Each number is 128 + 32 x the weight over the matrix's rms, rounded and kept within 0 to 255. Layers, rows and columns count from 0. Numbers have three digits each.

# layer 9 MLP gate, 576x224, rms 0.0432, rows 552-575, columns 56-111
111176071108142147117120091114167129158159141166096157114091105086195154092148190112101130150089093091129153127129094091205035115118057090121171171167155161136106107114
122112132175060128070112135133208128112150122088056122184160102130161113107147098183113136154116158168150155124100098179133124116119157144136123154122102096094123158100
071133133174197135103109159063179219107146098157122112042129144152104132085129138086082135155169135054134095166129138120091143124073179141099123186149041106118083119208
124105136155095106098136191154180187147115097120122111045106115123149067119128120149146143134137133093109139152072145133094190172140127151163125126169104140125096144096
107105152166087152096114120103100069126151136140108078109104149136110123132184124119109094151102154110096108152121045126102168119142102149098176125111147179142134104134
076087113125182168173159118157130061135177121120086100096111145113121154186135212097068128153149111087090148116153149108130114158101119160139106147077172130129147176116
097111159134125128203122152174129106154122115078126140116154121148136119109126054136087162139158130060132214123106062107121073126135117128099097131108060175126101161151
158141106113132120081150088114166106125122148193104128132100133097141140158114140149130162112096126178177122128194113191183133110109078134145084120098113193124152126122
120191180136135101136093107164169147114182146087113138116157128124155202137048125131090137135103111072150099139118144130094148117148166142107114097138112100136117092110
121163121178153125082116136144092139128171115149098121112137182151134115151124116138138155164159106136192155123176158124130089071017057117115151172137090105153169092103
175147136119121135176097117130160113129128046135098166099085101177120048117114099113113076099122131170121166115075113153101100082216085139059111084145111148111151157122
133143102096183128116153140119153094123041100108104109140128169104081140096099148145097115126101165181127154126145163157116169131174156120143203114130109159075063132190
066124102163131144124090098146096131077091192121098215147116109172152152171186124137092157123127085075108158103107141115133078106121121121118154162113190141115154100072
077112062124157103066200125113148121080106140099107142125126100184130106082128107129102108156106086109115178123096149142110113045176104170196114139072136147138165108104
095122144135185195157110168120133123094119109143107140144119134043122089119093152102091113145119136132116150116147195115144164114139079093165107121091132129108105081158
125161102138124158146092123090121160118140111140115127133168147163128168107141109163099054128085154108119105098077130148120102137072117100144091135116123120162127143047
196157063129190193112167185119122141115139064075093098116193155124091141152146186120071175164167178097109143115105105146157103110142185150149155152116098123127133099126
127157159088152112131121112103155135152098190120118153135100127149120160173140146136121119130130129102199082127076107123167072150119142119130156118132096114200152126120
119152086139130097152138097132149108159139116165121117127142090160174104129131081103118125077115112108146206072101133154077205126144175141201139081156133115149155153170
072171122211110122144084074133159142049158140193126113109159138095098143117148108117089145164142091137119177132118097112077135118092164146165060125085105109127140171149
084092119136076102152133204086145117126129184104095133115107153159192203103116028162125160099215078098130165173094166152120086105159114164112085224160083061101106158085
078183109125056150161126083120138068103059077184120086132171116060132123160122135153075116089057147116122196189133162135101143111158093163078117139141137122139154129157
166147109074107147122054179146105115119114175131141111138130137110138162137241177144126140130117175125084116101148164093098103134148125116118110189129110124136158129128
065157118144126083104105138142138127130132101142125114100116123101122160226147109148188181112133107080091108117099139151126096079104126111152114106066137159128153123081
# layer 9 MLP up, 576x224, rms 0.0436, rows 552-575, columns 56-111
145159161097114124090125128123115101159076157157100106140114159134115098112132130101122107151152085181159119097111157114110145157173171198121085067216108197147093161129
144162144120148094134170172142147093099131138127138187198073125139123114145149108052135134149157139159121105142016118088109138142187063142056127142092100147140117122085
115095139127151132132175112065120103180124089161116093146177098153102116108133202159118166122114148088072124107189132082144121172167104108175147151118071090121076126132
187093093147110148064145103133156157111175104206139139127133142161131148186144094084083134157114135081132117187125147083121128140131150174129131126120122140046087140113
095196097164110087118110157090088144133146124187119149152123181153170113073134141102093094090141101117143141106151166131152116104115156109191153071136144122057082094105
140111111173141164112126073061160104114107118134122105113146164149171099087131146151176155116144212158136121049058161187128070131123147178137191143157097127100113114169
176152124115135164137095152110142155114174143127132152214146189090211081130111168178142138097108027181190080126148150150137152187120142118055106190124137103148107105169
094132122112182117125130148091143164041145110115168135088156137121134143128056114111086110100137142096090109133156158154104158118085110110157146135141202153131175098172
100108196137107214115114114053175123105091144083116129092112101124095074150106119145115174120152095114157121101177144092130169103119112138124134141118089156088186131151
114043097135132126114111162095159148094145157107101151115167138127185137133113082131183168114148120170131125154148090119148132095167139129131162190155179133138123093163
114111135093126123108118171144116112162144077103135063171106108068116092135063154128122104093156135135113145171150156162101149138150134091135099123156121128138139094111
128184097139151153106091170134099129123135119156127110146121137154151117091095201158095171077180107152100159135158134121110177138162106175150166156142187103142110110116
111173183115130073114159134128111108073190165064131083133145108119098124070114154050133140062204062111104138151171136126126152121190103094108132162171110170101118127128
122149074147120076103114076128156097103120155144125150159142158086086131150152119143128138106103074092121192139132094095105172073115068082103108103175131194126081069097
070110100070108156169126126166064121118203168118107162178161141127154074077131157126113079111108111066139108098125082096108131096091128090154116108129130109126125122138
098159116146127077077187139097151203107065110134114137119127152113152113152137123138119138163122149115159162141139176113111159119124158111155121120104148074171107107116
107176125137067097110096115177150125114174159090153162145104106161121108145150136127116112127170210123146159154117204156131142093103067129125083084132116120079182140118
125101179121099137126099171101166119131118061150131127103087158087079150068170109091083170184113137175176150060158154055114123123098158100132153155173165117141114088102
096119148147078126113131118092100094136093087153091193053164155163186131142180175191126166173112115107138131170117082150086111121153091113149090108088110120107119128132
107108143100097113120158110175113127125155128118133156166101143148161069139161132123113124082114107072147182128112109103108113097194098111120157118141127180098140134084
135162199117174079033137119152139121093137089086150059103120093153162112153146160051143129118091093087082134154104114116132107149131089138188110138143126129099089100110
113158113125120083051104072106108105168134136106140191120131106136115119101131133111098080112141155186118105130100087082165086077113144133184133055104135125117099173200
080154068122127129122114132153128118150138152120108081084166108102149160122137211178139054091143117123076135147135108151084153138165124121126097154074160135081116169151
067188171065083150056129144133089155113072194176130115114147106093159205133115170127098163093156117080102121114132131128148100133134149123092159116106107147137153107120
# layer 9 MLP down (transposed), 576x224, rms 0.0426, rows 552-575, columns 56-111
091155116112172155158095121077094103087153135145111163129135170131161119158139054114090113132109117115097164158101062062191109075131106140059091127138085214140136123172
144136159101069121161185198126121179167132147147029071098143133133144056164068137164144172166135164090166181213140176122141132097125159125109126075126118103127116126092
105122164131136077094087130112189124149142106098100143089076157088125131139144158160153156106147140141110173184152148178157135135111061206099140128157149154152093111118
077151185086107160107139121119104055154097150102187114124139140106116114117137136146194093108123084160147098172147134151123103136140106112122098115034152160159194157155
097139099132130101068133152168138062171088151093164060115138151083168181136146139100085092177145133166175132106103137086078085119136150146146107114083129155180131105166
151063105144112144098162129135139106122114165180056095130160121116095133198079120153127112200152112109152129086130133127125179171103147105106190138127129071100127149141
162089132096086146148082123143130096133141116121093160182184117117142152137122138077115123110158161114029160122103125146168156158157152132138146106117142103147122096111
161157080115101110129086139074136168134147148081088124121139137169083087141072143096072167113135093140103143134138134153134068133076110200102120143109094111135135143102
164153073109092091128108115146145153114119127140190091109173125102093088153183064099141133189176106227162136094104189115106133047156146101113143149108125081100155112108
139097075155061082116144134148207114157177141160175155164125110131119074124126154124142136105147098134083077116116189099173170124139121144133111179077152135079114110147
093143109131133125194060148125187166077108102155204143082169149144086075104082067099174119147126131152127131116174122177117142125117059150088150127097119136194188161147
108188086107109117056139072168092148098117141113172118025156180109081087093110139127100097139109105088135166166144133074116100135127178154095159110123144095198125132161
162120106095117109060139223171093131208140131099094117133155146059133165125125152096141159125134145111190103167086068136126159092115145157135126081164124107118119074118
154176092146098129128160125164120078120193122146030086141149148139117172171049121150134170099129125204152089145119103146181148121122119148158100138108116129149147199121
136124177139239168145094121115141109141150099170179111082116094076121165128158140135113131149124100106126109101124095070139165118073072116088121131112185053106167106197
131049144094168163107130134151095157122121141142129054121063176133104126106143146167142092064115114145187187047124139126118141091114095110108079147143133134066139117092
111083081118137113171067131110077136131145176153044090103120127056127125155162103168117089147110147176074153189110132172124116169141089115116104140167140128127141109147
179117151220185093080157139123126177088164135168074099144163082098126131140142181122088127020149100094156126119141136159115090115115174165168190186167118133146135130162
171097076139150136143152167102164154131147140062136122190117162136113096114175139096088153118144094126112123137141119116112121115164092174131130192205102117138121165085
159167136143106148135117157157105141142106089135111077147072111119093142140116137091090171056071120205143072195125109114210156147148130076108151130180153106132164078114
135146101122106064115062076210139099085121122176167165160115095125122098122104127109145147140122167099143123070110100107089132100118161114118177101079097100099161120192
079121129078172143090166135183117151069142126126104188153162167113184114080235145132134201179123140106125182132143153129178112164114169072163048076093101122139137084134
169100161126145172138116129130126119145078141215159137091091105157156146173143077117138150156140109108164144167121155159122131124138105162118114100183056154174123100126
122151070125089153126086101131082171133115143113127160159101105108157086108130138098166132130157142148113144126091153158058137116089130112140099149117165125118150101195